config.toml
num_hidden_layers = 13
hidden_size = 128
num_attention_heads = 8
num_key_value_heads = 8
head_dim = 32
intermediate_size = 768
vocab_size = 4096
hidden_act = "squared_relu"
norm = "layernorm"
norm_place = "pre"
norm_eps = 1e-06
positions = "rope"
rope_theta = 455000.0
rope_fraction = 1.0
qk_norm = true
attn_scale = 0.343
bias = "none"
tie_word_embeddings = false
parallel_block = false
extras = ["local attention windows", "shifted keys", "gated attention", "exclusive self-attention", "value embeddings", "hashed n-gram embeddings", "an embedding shortcut", "learned residual scales", "skips across layers", "capped logits"]
init = "normal"
init_std_qkv = 0.032
init_std_o = 0.0
init_std_up = 0.032
init_std_down = 0.0
optimizer = "muon_variant"
learning_rate = 0.0113
lr_mult_o = 1.5
lr_mult_down = 3.0
beta1 = 0.95
lr_head = 0.0117
warmup_steps = 0
schedule = "wsd"
decay_fraction = 0.663
decay_shape = "linear"
final_lr_fraction = 0.02
batch_tokens = [8192, 16384, 24576]
max_seq_len = 384
doc_mask = true
train_tokens = 271100000
max_steps = 17226
dataset = "wikipedia_en"
Each number is 500 + 50 x the weight over its row's rms, rounded and kept within 0 to 999. Layers, rows and columns count from 0. Numbers have three digits each. The size before them is the row's rms in percent of the matrix's.

# k: layer 9 attention key, 256x128, rms 0.497, rows 213-255, columns 64-95
# q: layer 9 attention query, 256x128, rms 0.481, rows 214-255, columns 64-95
# v: layer 9 attention value, 256x128, rms 0.563, rows 192-255, columns 64-95
# o: layer 9 attention output (transposed), 256x128, rms 0.384, rows 192-255, columns 64-95
# up: layer 9 MLP up, 768x128, rms 0.591, rows 0-73, columns 64-95
# down: layer 9 MLP down (transposed), 768x128, rms 0.283, rows 0-72, columns 64-95
k213 105:454504407648460479440456442469568519439560486552494551490530448462469534560517535494555487499479
q214 121:492479456393496416518536563417495542438448505522483609541519435532462483495530552491462521471382
k214 094:527431419421445494535538545476430469423525512529462496548476426486374470514545553499487516493579
q215 116:521551378457518558461497539490525540491501490438460726498511429438553491405486543507441470483494
k215 102:419498502517524462475489420540482416470466451511499644522616422475539447500466453554571527508500
q216 104:420467498502587581510535453535477420524404499494520496583515610530495433484528455428491450494430
k216 120:452499430574531549544494495448545555391433522585392432536580399510584561515439443531527457458478
q217 111:450518458476535536423539474631468473444518560481431587464545490489430477498506575495539651460522
k217 091:503457505452384451519511364529481470483542489495474489416442583510478555447566521486501501478504
q218 101:497612514455447612524485521504483407563504499503486483563423548492472567514454458470498516560571
k218 113:477539412510561525526409528466532490514510550522418423491417422486608581530440528495418451589565
q219 104:476487527533584483511506497464514503494546484490619462605384515511487551520472539510491572572577
k219 115:546484617592538604549535540538487414569564522472533549505439438530518513438482426496523436511460
q220 116:532610540505513506504440537518465495470471434467566481502485561457615537539418432492457461592448
k220 107:433511523518529484452593492466498454505488527558494465462477477433533485500417491546542470554487
q221 104:419540575605603574444492549486564462583527431365519468578469597604484423530454512449574506549426
k221 109:550521424505496505494489511549481591476487506466518580468522468393475592540454439518478425461504
q222 108:590535493576597565461569494490512456419476509448503491465508526491479461593516559433531437467534
k222 108:512510542488451519516499476507445465581436527394508547522463644491507557480446528437557480566498
q223 085:477487548534419493474463446453484561458550489401571471507486568585500487419522468434541563395569
k223 099:494509529513455456530472474514454515495496566437509547522477537462425538380434513421533558495524
v192 089:423515509481503515550439430555463550537418493439494573527531447422520501428519529551434493586526
o192 086:412476433522518570571479487511410504552457441365473541623494481524536430483435590438515476468409
v193 098:502540579529560525473520477438422483537480489529414490517509547446482508482498487542507483546528
o193 111:520530498524480452486493501503447438434556487400530493535447525454406428465423588533546553466542
v194 088:538461590459493475471477493452538494412508423465453550480464471550584466473571482509570531475485
o194 084:462520411424495514513512558444526521531553459586418547561567483549502475398522561500501478442474
v195 089:505475523442529528400539488501508520527388544512551442401533519443497461485515428486556535481532
o195 080:577555498502507461513532569496528562532379539531477465375465528486485572444517492459468418448461
v196 085:485466419419541555445580494540536431459476458511528532516546544497465545496515428489472442490473
o196 084:512478478420598472500534552388561483429447491598515516385506559487500486509491444438488483539528
v197 086:537438485454522532449527411464535531470523458594538409492499485522486491527475487520396565580524
o197 089:546493497462523486504546444473573446519636449518499554463576520444544558519544511507502499409562
v198 090:535549492520499397554510521486494509439513586505559420358530495521497545524532538553524483496473
o198 093:529496492627507487543476445497553510501584548546591388411521493530626479449409441500534429533453
v199 086:486485479466566567583493499611541470568533499530506473517550455461478464510452487539519471600566
o199 083:416522496508539508512502455568536553519510542567430463487514516425511577478591435567524468531428
v200 087:460501563525546467596389529564498480426504449540478516465429485590521489482412507551504497520487
o200 090:488490453592468529551522573509380506535384493465435543497515560479451469464435500584476567515522
v201 100:567484428469529511521475539557484483575524527457517478436458489502479398447583460432463542435459
o201 103:512407524558432501441492451464579569497489483530563500470471527578455489438554494508455487509538
v202 090:539511526516574446424582515612554500517562551428441522331501459527442516514404448446510475451552
o202 088:460490497559415457493507486436421487513460525614422432518570461547464541500458380646427427526561
v203 101:457498504512456513498462568599504492462416422567564412518533594510530467530396402467443543483465
o203 090:531417463526564433521506493618493529473480550496416450495402491614484431537477489550477483522560
v204 081:544548444422491557548443586474562474463517481446555442468513469531486504486543454565524493487591
o204 073:503434492494510461564523587503477498480512515506502579563384413494466583490536567494549550463460
v205 103:512423516541490518567511556565466485515488518486576478544478526574538441481471431421454538404478
o205 111:470480539579538496488498399493518420517531493474657473490513518582472398473451397508463508467464
v206 098:471518482562515497462494538492422425471493427510424415507591520476575594529529487611410557473500
o206 096:463519541510447475482449483466581438472388481499560551470470513512433465556427437482545501452453
v207 107:540441425475374504427531449577482467511495514475564549482556586537435408525531493462530599495490
o207 110:520473403506391422547476483486502560484527463573497436368519503538410508506564420471536550546540
v208 079:513605500515473522510482491632467601470471550533549524506406512455509463458483454452459571479553
o208 077:536495467509495517582506532528441542506361497535363475498516509590544490514529546484507506500498
v209 094:451511486468505537545532482498473437519526531441536416350592526502469435443483614478527574418482
o209 092:538547475538470499465482505484541444417466415462448576438573383470467549519486473498503533472465
v210 097:527479515419473541561461541471546523412494477545546607447496511494448425537579417473465506427603
o210 098:549541495508492475500524557432403493441419547495473581468504448514537484536482531529490545456574
v211 107:511478597496474459452473471460561492463509487618565528632483490455374425479561501459488580584461
o211 094:489551542491518512442543462512566501440604501410520545521503469517552497502518600420507528429479
v212 084:497526380515553540498485514477487539509515492584535542521476509512568537503496477548478491547553
o212 079:475483527524502487513600532495569476455549483488610574421458463527513479526505542559527596395519
v213 087:515483519483500441522508484499603523503463496512469549448477420505431374473577474511548560540567
o213 106:526585370382513484505530586493462495488444492510343556512563477447533571501558568495533528567532
v214 087:455525484512411462530491445426425574486459436527530578509436437524515439503592513500426465478520
o214 087:538510466524413509508489511412463464423441487500545642465542528471507389499516546623455560393567
v215 094:539495452531495529473463491391514531452482512550455453539491576503457540463530537466504566568524
o215 088:571460547566492468550439544513445562455447526489532450410426447547453547527500488503547575428513
v216 102:502519459487551595535441477503508530496535441433456476497513468517508490552481481506550502524452
o216 099:461504457555549553583462480549552568523532499494416408510518472457585504413571429457519360522476
v217 095:563552418446445421474445520360502494439566494491500538379477555421512481576569494522514567579559
o217 099:594547433445502540462521530503482548417482512511409620481483550459477524487554597554475457476537
v218 088:567539409510509423484596523449507532479511565463472520528438513504524524549533530490618581607426
o218 089:527592518548497477450462467420484494489440536584547481424428493508498484456544612473523491492453
v219 084:419462462532606576569546608537468507513446467592523435544543527561508467443508435494511556413550
o219 087:471486486472513498548552491538553579525518459531438459533483488565524471418490465473494592453512
v220 101:505466472536590576504386465497503583508433567521446531603427366533524460543474453413494533518509
o220 092:511519538469497486517545423472483450503505553554583564482471534511473536509470384452426587573492
v221 096:506479486587559468436477528542513516568532510608511502518505492516566505525482397481393485605432
o221 088:574516455499532514459540496493484574557667489380538583504485465502547447539418589461494575447513
v222 090:488567472460513476509473511560564460576468465493502473535483438585534418500534521382528609474545
o222 090:496490466479522486504532579560442539451517478509376553554444476463499492470565645559501490457489
v223 086:528553558570486547606439594516572513491508584542466551470491490521491419414564545493501531570499
o223 094:519511505520487567508425531517568545486513559502444542603473489461563529468514593441481465457457
q224 066:577506490463456600502470638587441529560489319525507521543547537470477467474438421500481493379520
k224 070:469554534504532470571576571492562488533480381581460461377425562477408525478512521537555495521582
q225 086:558502508511543485418570480523555409521530439508505600516470457562437459496555468516543565519476
k225 061:530434478564538455482451492493485507517567553480409470396424517520492520461549448531487588512531
q226 081:497457553516422547515517506477519533489450502362415643505463530515499468506460480517525558554471
k226 076:482416479494515514479532580519631629528539580574473473537471546468483458513505496514524450425446
q227 079:526522518515477483505432511458589595517496545491517503480564549477475603455430542600548559422562
k227 079:545439453475418518536467510483518432477419561527536545505529484523469476574491504588520532626532
q228 079:487474510553474487535493513510550528451525475556459474466456414533606454472578493432541451540443
k228 081:433500512411514423425517582497551537530526520510388562562434443563468514488528457511599380484584
q229 081:489505434440510470580523423466504516507497414409456517519497486551441470532533456471597423473483
k229 072:471543605564586533510480479440535517514530439452508458544464586435588559483568434396455489553406
q230 091:508463596537492463423474459480472580420483535501508458466497467508480536505499574578443610489592
k230 084:552508525597585489583520495533604529453613492481485515522480408517578561460493451430546374441421
q231 115:578505631578432470375479474485523491514525405547404444550448469578506454452579469451527493527480
k231 122:475461510515511536398536495557554420593525488505341523524417451537461464466456454398638412530415
q232 100:457564558511409534562456556454486500493610507470451496530541471531489499492446567452546541508569
k232 090:443389520605443563477485490539543505561550481529508421489478454578439417536495498461499467565466
q233 106:506542545508422548477557368473588507504465478501482427434511437596606559466498512542451477550484
k233 092:532484512428509469528480421510485529534460484511529467504569490475551503534509410513410497431528
q234 107:426436438489554491520516493417507473424496493476549605512434500388590547524528541552625512495540
k234 092:431480451510504581461532481554470449569517436540521653537486631533411516494541586460475501558500
q235 094:546582474545555428488505464487468509469569529498401478454534415587509476551533493480555457483454
k235 111:450424474515480553466468436466523495456475537540439414515570500560399532513474427455455511450590
q236 105:494487535563545598485500505433519450512566526421452487491551526520520460472545519553542456384512
k236 112:605501487508476586564429446431536494532496484381510501515431513554536566441551518508499579538497
q237 114:483362580540522601528443485495489381433466540430540550532511540469485482482497566503427539498429
k237 104:565479444472519544551537506556507496611429442487459606435400493466464415529467420515481558531404
q238 106:469488541474412450441616506510455546424605402453489469517499515442453514579522596457473513494496
k238 100:475491492550499464560489453428558420415492464515527556496476511545589406505498518512476444475460
q239 104:561529493497407516529471540463448578464524556496480481486440496442476435611502469521529519497628
k239 104:448431566421476589589573503517445568498545488483500520570436493458509494472479505607457535447565
q240 102:445503566543479556447573542504519458517405556472499536595384571567593514578455450471496565446519
k240 105:553515504486484491493600559618539499526448477461461534599357408508514492496444469399458447443434
q241 106:396532519420527541457475480470603623491407540485537419532422497473477559511467522435546471463492
k241 105:487504536516558540477540546398398448582459480438469416500463471532491544536563489463438586666509
q242 110:409535542583502469528550446628549413584522535513522472513475547455534508506496489522558482557437
k242 097:544567463471474529414541461616493430519489376468561490520400529546482475462468487475503439550478
q243 108:490569464525455551453475585459571471574538422421480458525464557554472590572413518471502411523477
k243 110:482527529552484550507426538589510535442446482330494499591429462504436538530500559437577506494438
q244 095:541509472455503492467532539488509519509437628441502509491582534456481515542430421488534436548482
k244 098:593472468497405507541453520517549467479497556483499434542607480522448429471430477499534523594462
q245 106:483590449475468485532517487495497475505507457515489516446495605476534436479499439537490552525494
k245 117:455448470549497494468501526468603551535620529546495494451550503438526480468491487494479546513489
q246 108:494484475455493540539515431525520430539506478530508470508520554482482487467438606516436513511502
k246 096:501516474538641495432454551532516448538575470461553461503517469477621430396523539471521429491441
q247 114:464479585485493483503474584528465539440452508444599523494517609508536460533519516578433542472551
k247 108:523544513509535510468511486473568519490447481482535506481420541439426391508450457535513486512527
q248 101:538491459488519466487460609491555492473423480516423521552526521606437464471578400478444407535362
k248 109:545567374466491462472434539293545495449471510570496503481597490502528532510555498520492411394451
q249 109:493458514541485529447506411462528556565551425558520573504483455444554396530580520505468569495593
k249 106:554464510433579563482492486500537546479460420599514521546453435594474404555507519482489533453521
q250 109:436434507635438526472514538523455487495459441407550404453543528461448509487457515537535499512517
k250 102:525500485493540543546509457481580538506529519468456491503446603399548495451534522514530502508457
q251 095:526515548496563476536531493468519587490450419518462545466448579557539496471520447463516512532513
k251 112:506523465404484482455492533490432500421556451495480503444569576452504525497529582594483502545465
q252 104:485522478461413502475415466481551558434431500606440488474596501495504418551560593509460595558549
k252 108:551498468473357416421475504460495559451496543643432480441498589443514478542539522489378501548545
q253 102:452541449485493500476458636543507472410471496564452409468498475547541543533451434514546449503483
k253 116:453614461417644465546457556569548522368498453494563485426582505518538500511478450486469465485465
q254 101:496474543515480640428537498552472496515522486468479488585500496578399465511533453472557504585515
k254 099:413472555518501431481506574445523532544522481542487436535514538446423458531515516534492522545558
q255 102:429432544538544510488513447499448499578493500513448465401527506493476601507484477531511540526576
k255 113:475584485550469533539525561509511462571466396435434491486430444592529375465473468435591512497548
v224 103:481497564517434522534477487565529563537450494565476511485456468467410538491455521461553575584452
o224 102:419517596565455499477499511465494562557502539492485447470502444502475563495496515543513498546458
v225 097:445552417492558543469551575552512502461500462428450483589588507614488506559424523508526518503482
o225 091:512509461551506529493578479529435471485475500398507545531594492501506383507501487481523486465513
v226 098:580493450600531484538408602481517526500490536532500523463523561558467601413522427430541576468499
o226 098:476542446579520518470551460509501513540449560385482524460534437509425543554538478523529530465520
v227 103:557453554466556509469517515554564426603562526491440501436517429533540546420471445443452426406632
o227 102:575434492398516500474512446617531467486581533558498472424529448524418515446510507510442557503603
v228 088:512463435518495499570552503359487521561484538451432448455492496441539545501550409495498466504530
o228 083:528372470509419555526482456483530525513418571489523513454515534458439490504558467461470502557472
v229 102:514452546522561519561549616474535455552527441463516525427584565472463498458504481403447533492431
o229 116:479407517493554480476506555506488471535571521547479474520522500528403431466529487462441516486425
v230 121:520544486531530458517526542382481431473563478501425435491530522631491467493515501551438545512519
o230 141:520535508538569455484500514337454428533519425465414505440495522606503469547497395523441618509518
v231 101:537539494503494524487499500487479489461438498530498506486472586549510576521422536529436536565554
o231 088:546503463522508540468464494478493495432452418600519473490471580418519440538504504426504529554524
v232 093:467538431587516549453465566621535489477494499569445511568505482515450394555499522529517490542498
o232 091:527564504554540538458541579501486491435560440512510498541468432532522471515407602526497501438490
v233 100:504568481455528409521579530555586446403443491555496475555532546478555555554403513511512518556513
o233 107:604432430522452467502462487467553519430533449502446414576518589495500565491474407591522459537526
v234 093:511498525505506476605526460584481469497433421513611474489598549503549433514528523446467505489536
o234 095:511517476541594526482462459538471517432506464477566464465550560499547517529546518413526510404504
v235 091:547534484487596506455473488549513416578583516493429458495501473489412564472437496519595401489478
o235 091:497500545544479457417544509539464423523523545470495514526515375457523532518443586519542479531486
v236 103:436534518537404539541492542430466567501462553539513445632373475560454452564449485519459454564530
o236 097:499504474567412534529511531441399555526477507532487477560427476541506470479411475568449447526585
v237 101:634420479512503514517539419400537500471600555586507432511512593543516643481515514463443580542499
o237 098:562512443516556592550474510426553534509551541592546485377487464503562595491551495495505535400510
v238 088:513518472525584547395458504550526480559465458622557545533579603395465551491524594502473400600475
o238 076:473516438431477490463510503508555522514495466592481497440526568470531613388610526473507499582468
v239 094:488464494490581445583552563580408618487498535541506451563522481504548542570423408560462475498546
o239 096:516510532526566468534502497508442456533490504493499490461528479504525547570549454451424373518507
v240 108:507487471516559560545425495577590534529360514553547580458631508423527531464471516522540423515489
o240 121:453527455490493486555470443548524501452503513603522584508552523401534494509492470497567400466509
v241 110:436573425575451506541543478464418501478499462492468440517520441641392502562470511557473524609527
o241 121:458583452567479509533474514411428504472562510501477558533467427589425476496380477511424468564478
v242 100:545512454463428581468484523486449486538573512454422538531524506578500514483437474599371460529467
o242 107:456520470541442530544473556524555476524611462503476495482456498539530468481445539517410471476496
v243 092:428433537505588538484488464435473465542474574496513465564531489509510444420629464508407471451504
o243 085:397435490498418450581500448525540485482461550527523410500501488510489479434526475488488611494468
v244 106:477470508411537518536441546544579532534449471517551534512490459342439561533512488480578528476536
o244 125:465517489403488480523499509586570530495445535549575490506514524440503524535640534481633519513406
v245 091:459491550378561613470459475551550548353466487555529478543471494414445509544522440463516511496530
o245 095:540520500499419465518481631504552528461433487551552467477501541452497498540473412432478443500420
v246 127:466547546485430429465492377515518460485407574437544470484567491516528579564484524474529418454561
o246 125:594599563520443522407483411521507538494388504449554488548533478490515555526482619508508463526594
v247 107:555491628478519558508436563566468561481511444520561494558555510452481497524530531519414559554491
o247 108:509489412500480524555428465544438515519449474532500523476524433552499634491478460514454599538446
v248 101:419465561519497492502443463556489571484468393494504492458570573443504528486507533477543511460457
o248 106:530391515547463453531498463542489533508415523617505494404542542547507550465567386435473549503421
v249 094:512464572529510469481512400448489515503430524584464480494492397558456461524520549528485458436590
o249 086:547406511468591570468525427472447455466482468558500560526521564390446416512512415513432442545572
v250 090:511507536528600478468476432537468537470459409458552472450445553574571506528557525379438437533528
o250 094:552538501463533475536519515527472565430500468562440566500466523485494477467562395543503625499613
v251 081:518524489407537544417517456539437554496567491544518552530456472561489514523495522524454575496520
o251 079:574513551486433494489477500587531568542593490493491476572438551553457471555477441501477565504524
v252 108:525536461430446552574551456405499493585498431453497513507413499541513490401453492545574501504448
o252 110:493461536483452619596524447469537578527524435457489567576410486503494520447462511497559517480465
v253 101:494519467443538508520512459573569488406433508496483486510483460382476507492456558467566455518548
o253 110:548499546507480497497475451613533375409466472550606440605555478435513475509478490413532440477503
v254 103:443567539471496544537587411519519473551484507521537409448534458526535460468457418449516460408493
o254 107:489501463444505507372552409498461500568619484462516450516550514618473493532498522407513485527495
v255 092:516457482501406428508468482524513510539476471526566452510448591506489403552550496540431633425524
o255 073:549446539566488531491480493529547556418397459422557504448411440499486453456475569493492618445490
up0 098:472501472480425472554518520490414516502463484503403516536493463536462436567426458475537493394484
down0 091:536496551561514548472534503373488474447542519521458516442485483527531507530420441383531513538407
up1 104:511471454447541504512589614551469634606521447507485570470433496493451532506414475477564524461445
down1 105:543347528528509504437464603541507583452488452477552516487512510491535467565541546487452587498421
up2 115:502525499529517443438513579448521483464415444543465447548506502614536516500511426502457515511567
down2 109:556487491415472445472449539549448464582441450563396482538602501531498571496493479454473555512467
up3 096:443527520404440498533443500478509433513568434641626443499457559448470400429521333517538472544461
down3 091:478512413512408552609523488496460559492560514513576486496531561447408440513445529431482510489505
up4 083:560483470480395429403463453565459458457535498526526523428473563446553497458529470588444539511449
down4 091:420508538514443546586492519522540439516516459448471568577466458456469483494380551480500521484419
up5 098:517491463597489537515519449440405495516398462418559452487510517526497452434536496554525401531512
down5 091:462485456571518548479496451454586502432394514454490466542453517416492552455520518516518506589547
up6 103:499458480557541484422553455484454490538503499453481497533454439481566495418529458532443483537466
down6 101:542477426532529453444570357474478535549454469555430490522527474343509521510488416585480365513472
up7 086:533466456636556563463501528580446581413433521487601562500610441535475495526573548493432464516550
down7 094:504519509512508517554436462434418529525442522466529525518454573535541550580472472512549471501504
up8 107:512395524544440459472570564470533625557488374506475442616479544508506585556504512643535402530442
down8 103:503520419538585476489537540453501487584475486451464443461482484526460468481455460493463456563442
up9 111:549531553556425566484591442532501537608459496407534405499541522459467468471545472502546553518497
down9 109:546515593548436484471550533484459445573486508522398505501419497481541451460469413550533540510368
up10 113:486395531514474476430467512459511436483484429520418506517540468544568430577547420543418514457541
down10 116:504433460510493431555452484527553482537417484537362492513520509496524485557513383516398497477506
up11 099:547459506536432465478546478535430431480454412497521547427546456536577505552469392520471517604484
down11 096:543557476449460466511462549482411497535502446465497517514476491545536562521564428554572582509444
up12 086:447446478434473462537415508382468462557454491502498441503489561464569532502539459586514543467549
down12 089:423529438494438499476535468596494522449495448509494461487553526463534584470514496450446480513609
up13 099:469485513471543488581459437538529460397544511559492489541509453511479483564523497570400481546518
down13 099:500537579444453499513456573500597505541483499541457505474450490533487579526476522476449404574439
up14 098:482550448495500544529463517499505487416449479552460493433475452475501557529510452471500471499454
down14 088:491577519447501494528478502502598507481509573510465455386495597448542564501434456404573469491507
up15 104:457469496449478522438478446452434510382465434504512502490468454456504476487508484487603543528513
down15 105:425464482491505524523564509498506446398462481535558491464505421458493453468544517552466436437493
up16 105:467498540528479467520498413418488502454427488495485492484484505562449429504532502520479499443405
down16 098:506525440536504552512559414446455487537444546532493541516414552541502542545531496602472556546511
up17 100:578499625464533564500514560471480513539561520492483550467533501547644408408499541546632513620523
down17 104:565564527512492514607520509511496563567523446432454549353506458566578452533400509524472542534534
up18 101:379522520555542477512511568418479480505522594532511543569482584460615516501463455522491507529454
down18 102:494492511475553533552499436466512497462492532466610480568455559525502388493501485500478485506397
up19 110:488557492505525562542480480543402481619496449483556561485475474577487476540484413552467469463540
down19 116:521464575498541474543500524539506544491539479496511642382556383462467505488561447448497515428516
up20 092:497539534544569542584486452437457428513526502591466463564525507535543538427480522551534496543636
down20 099:419519432431426578468517479491407479483503486554517576519508550527527466486499479448526450511574
up21 093:482495501552482543497489498468536522506449435516540444429502503457419546594568392508475407471516
down21 093:382480427519530499443481529564602499538474455540439468480431421476448398555461421480476523569553
up22 087:404565515527471391524507515498572556453526568456535512528512484452532414562491518439547498490460
down22 086:522422462546572452575404505455572518466482496465496483412409444434525570486634423460474504517432
up23 104:456449459447369557581526431468489488503543462476414530476496487450444549525438436522522382539528
down23 106:446448369574386457489589553536603496448511410475483479510555491457566542545522566410403540517491
up24 107:491436444397411466544542445451511508529510468528467420507513454514469502606501455549502522509577
down24 105:566459518559486450477500494581536491487544495524463596476480476515535510465538410539483468435534
up25 108:589553555454454444487497522411476440554475601554432530457486579546489475450475501486493513557443
down25 109:493491496466489436500543491570514484497607542541521553476487550463416447435549509466483497489469
up26 095:501416548534484451490493496505478531550517501490471501460544496504538556537509478532507511520423
down26 088:515485470463436459501472514569573585494446495515477517538464504546496409497474528485481617444543
up27 089:507552536506460539502499480495530517538517533543472599486466410482549500567556447615540530514513
down27 090:483522483616530528564532505510490615438520487472445529409429434505529506429482463500483493577527
up28 102:405485501537513590434420549380516449445518561589510520575619474451418514504505483433493470546495
down28 101:454500585444544516459413538433524414404487510495393567556440508438448558496530518427451369519522
up29 102:365478527485424507563552504562466490472610543520463538569550597467563455566529554514396454573562
down29 097:560507559533437479526495485532428484470501489524489571584584558486491451378486570476357485532545
up30 100:468515553501442526469412469636493539479420482545553570482473546371515481495470482597470442524542
down30 096:519562546588477551531558597549475623502436531476583502390564512458562529534478574525488514439499
up31 099:388459481554497432456511423548494443499346496453457533487509457557524535474646455493479574460537
down31 096:462465432482527433475467486490504505527450505438552461560557459465625470572523542458482478505578
up32 097:471558527504463570438500437500400460474514477524488367507436500502453449498510536518474494482440
down32 104:554453476545410513507547480449459566485669467478513569535521506574516505497556414436534617518477
up33 099:462460377556483550545462606457472469391477517478602563529465443542481517490493419540511455525486
down33 097:445517467554483482462576500462450463502568488438585539560475483482393578512458454417548463504501
up34 090:461513448492508490512529473622438528571531499514526456562500484508398563493472610494466495481544
down34 093:460498506493505528519491556474428439477638530506507482476435430504508553468465580535483480520593
up35 108:497515489662506451572455518482416487476479465437440522519502484400473494495481507435586447642539
down35 104:469513417582471555473488436464414525479481529442492487474530529462453575506368550469623513491559
up36 103:479543481501516460606437530470416499407462507470516546540547486473539519548449442478557511538412
down36 101:429464472441544475559408594443477544413494487581493497516479508403529470532527564518535529561524
up37 106:502511620594457515502463512396502499518525457434512476543420513443583436494610530448613526628431
down37 108:495527548554471520524492484489437581566440599449438500417496514426445539526493528530468555621555
up38 102:583471476568499543509494542470531452451457538436549457556535517462548515554474472472462430579465
down38 103:451550463463586535540573559489519570529449556427492433538532416501527513530545525456410448496494
up39 100:456474501503459499466545506480558510579438527496558432484576482518508486538515505508528413509404
down39 101:460439488453427459508482532601493432431455435559585548500504562596473444595407576520527507556406
up40 100:494463488493444460506483380560468464557474532468503510562558523525520454486508503462508539388435
down40 109:511423464488543386469517494515491430477428563442507463465549553490521510568494395541536521500505
up41 101:543458464628502446451543519457520549546455512437464486483531548547532468504497472527516512528426
down41 103:537499430610388521538502545494535487542475496522502453549517475474448467439429555523456548487490
up42 101:484464621412486524534518512410493560459461542517514421605525586462482533572469513508519538529371
down42 099:424460555381575518556409398507518545485384559535424484490435516548566521527468457533487511547560
up43 104:434517452458494514507598509443417516555547530418413607474487482503505490473434487534462455497624
down43 102:490428427474561509509489466494497512503546576525483568488660509509497480499491403438481549553538
up44 103:578375518476537463458456443499480507457523382514491550565530450519567430546443478511532475499514
down44 104:483466468464509457456508496526522498505529433551466560476503421527471527491572553445493499499522
up45 107:498538539554491501414505469494449419460464413535525479578535492530508452420470519540493593479516
down45 105:506545410509487417483539474533433536463481477525449481529483504569507442480397520542447474532548
up46 003:518445458562527596516498535579477528466531421558494518496558574462539488456493600510395506496604
down46 005:466582505559395521401517528527612431538448548502500487550489515488532567492586480511504541507477
up47 097:456448435482505523457581548435487536507482436458557458497467484488527527574542505594618434510590
down47 103:567451496492526593467560421464510471540466454459471518491530527473448523448503465461569481440526
up48 100:437456502469559506549554511541377496487476511466431474439515511482592487482474448539583434479570
down48 098:514450480490504474527586523494396407472608460514569476554564523466570525534498498480505444455538
up49 106:561507422413389511461553450524553500559497510524545494431421499409470522512501497475536565378503
down49 113:537490485457538551435485439484553461502587509555527444451431567570453521508512517402466574534462
up50 109:504539485526492480604537524508532533478519436489565482523494492506504579510409413418415546449509
down50 101:517560507476533410453503568701563492524523540380525479483453510590499603437483447479495579544644
up51 093:585643565524436431474519517496589467528495492477549482460519397563463489527481553513557444439537
down51 097:419522556420503514541445487483546548446591466492498553459587538442430539514481455438488483485504
up52 080:521495537496486480502429453452425429536514479389549489387540541471481509472430481504510486442525
down52 079:497511463588494530540552528520456550532592520466464517471487505523437484484532403540590534490467
up53 097:456533529486511505488525457445405511486466547537513489655441536509500404501424467478537555527442
down53 097:561452547564469556510493513477483513572504588522491529532500504494479365429509443572504457574436
up54 104:474504519499520603463496533529474555474504508511500559560540537497529520502463520464532380455507
down54 103:481547434516484561430491406524580543529493476556458555572536537500533538471490465466485532426469
up55 084:491425538473485450479449439466468500473492418463501534525440491497472570609561467493535495481496
down55 094:490456533568471473409522547539479522583577487560500469450521446497515490495524484384527542507580
up56 004:497487427522416494454478497456521441563483453504436509554553520550577450438515512460595494513558
down56 007:487462487533473574502540537475436467465465463578511532504540561575575546491483426423458478458381
up57 101:466478556461475443463456482356472411428501403453475511444469501463483498478474475466491499522530
down57 098:501486435508487506572479475434469487471491480541618434491429571512551475499551428482464482456560
up58 116:539513470493417500490404632594517597491459433434521470464509504474421580538579515456521514560493
down58 108:436514439469583469469456490555487563516441526493530415457521444577495430492472549485532463515445
up59 098:506471535413520499488590487517541533428568493493514503523478606417491545545451492442471503497437
down59 099:489417395486483614514546465453430562463462499444535506461555503593520527456553609531597453474515
up60 091:455397508534495441462546456569506479454373474524533479483487452503584443488591545497587526491529
down60 086:531476518422542499475510513493522506533299553487557546409501396414519522571499533503504493532487
up61 104:521496467550511496529527460450557542507403511500490503556518480466454520463485448497510516481453
down61 106:565539574535439492541506416485567453522449450413455461508589455428493504519455470409517547463447
up62 096:433458513450488492585464517417496556407521487550486535426518503557450499486465460537541519448461
down62 102:445561458402460451495426463584581491514458471540525572520534553516456496594515476545494514499439
up63 089:507502416605474511503496425494390511575470531609492478466616508524488540573469532458557524495459
down63 088:453461493496534456449510504429468464467540483511511483496513374503596472582481557524504491525486
up64 100:485520493479471556520607537522567494494441518491506480432485493429516516476464441437554576407530
down64 104:462523468467508444480542592414399448572519436505574527513467554469402546559584533430498584491518
up65 102:605556464542525531506490489512463397571506521434445604502547429529514497430459515512458527522499
down65 104:496543474471585429578459483558481577475509499472553509537455443572450460456560541557447340474449
up66 096:493455453464436521508596456512543564551481550513437459514487572489380484536445490556408586483498
down66 099:462512435540507513564527556577484488521506463570429380484483426538396493435538509561507492536439
up67 102:464574458470430562524519506515476572516445525451468477506465470444567560499590482503453514509488
down67 102:525473566388363489447456574472529459503426427487513557593618556499503468507475489537442560510547
up68 096:536488528544494477419447507474501538539483608462399455500493486458481540574389563554465434521504
down68 099:515489536392535519485583578466485481513592482512474471456482444458456446476525530530578493555417
up69 090:409531628497582425562503458527393519467507428579573571571523520454539478482587541602496545617506
down69 093:462417496541432413531464482411500516553589504578482485516487460539549534498451411473594563509515
up70 100:511490569604506527490515491594514459457438524472490435476458570422446448525453546434466487575512
down70 102:505498467515424486460546555514491419429464575469501452548496636402421492528572453446528495482463
up71 102:477495461481470532481553551470462495531423499441511452631507453459480552651433505513569544490451
down71 104:442500428480582493489512519523482503607510607528488459526537475473528508491474521464373428416420
up72 099:525544490429428488491514422544502510433526421471526443467475454486573522518401461518453405496448
down72 097:480412476454468388526521428477447479526572551593505519483471498547581538515490529433509543404481
up73 111:524473484472483501551537516442471452368496452395518366484510508486427578521520461539458504541552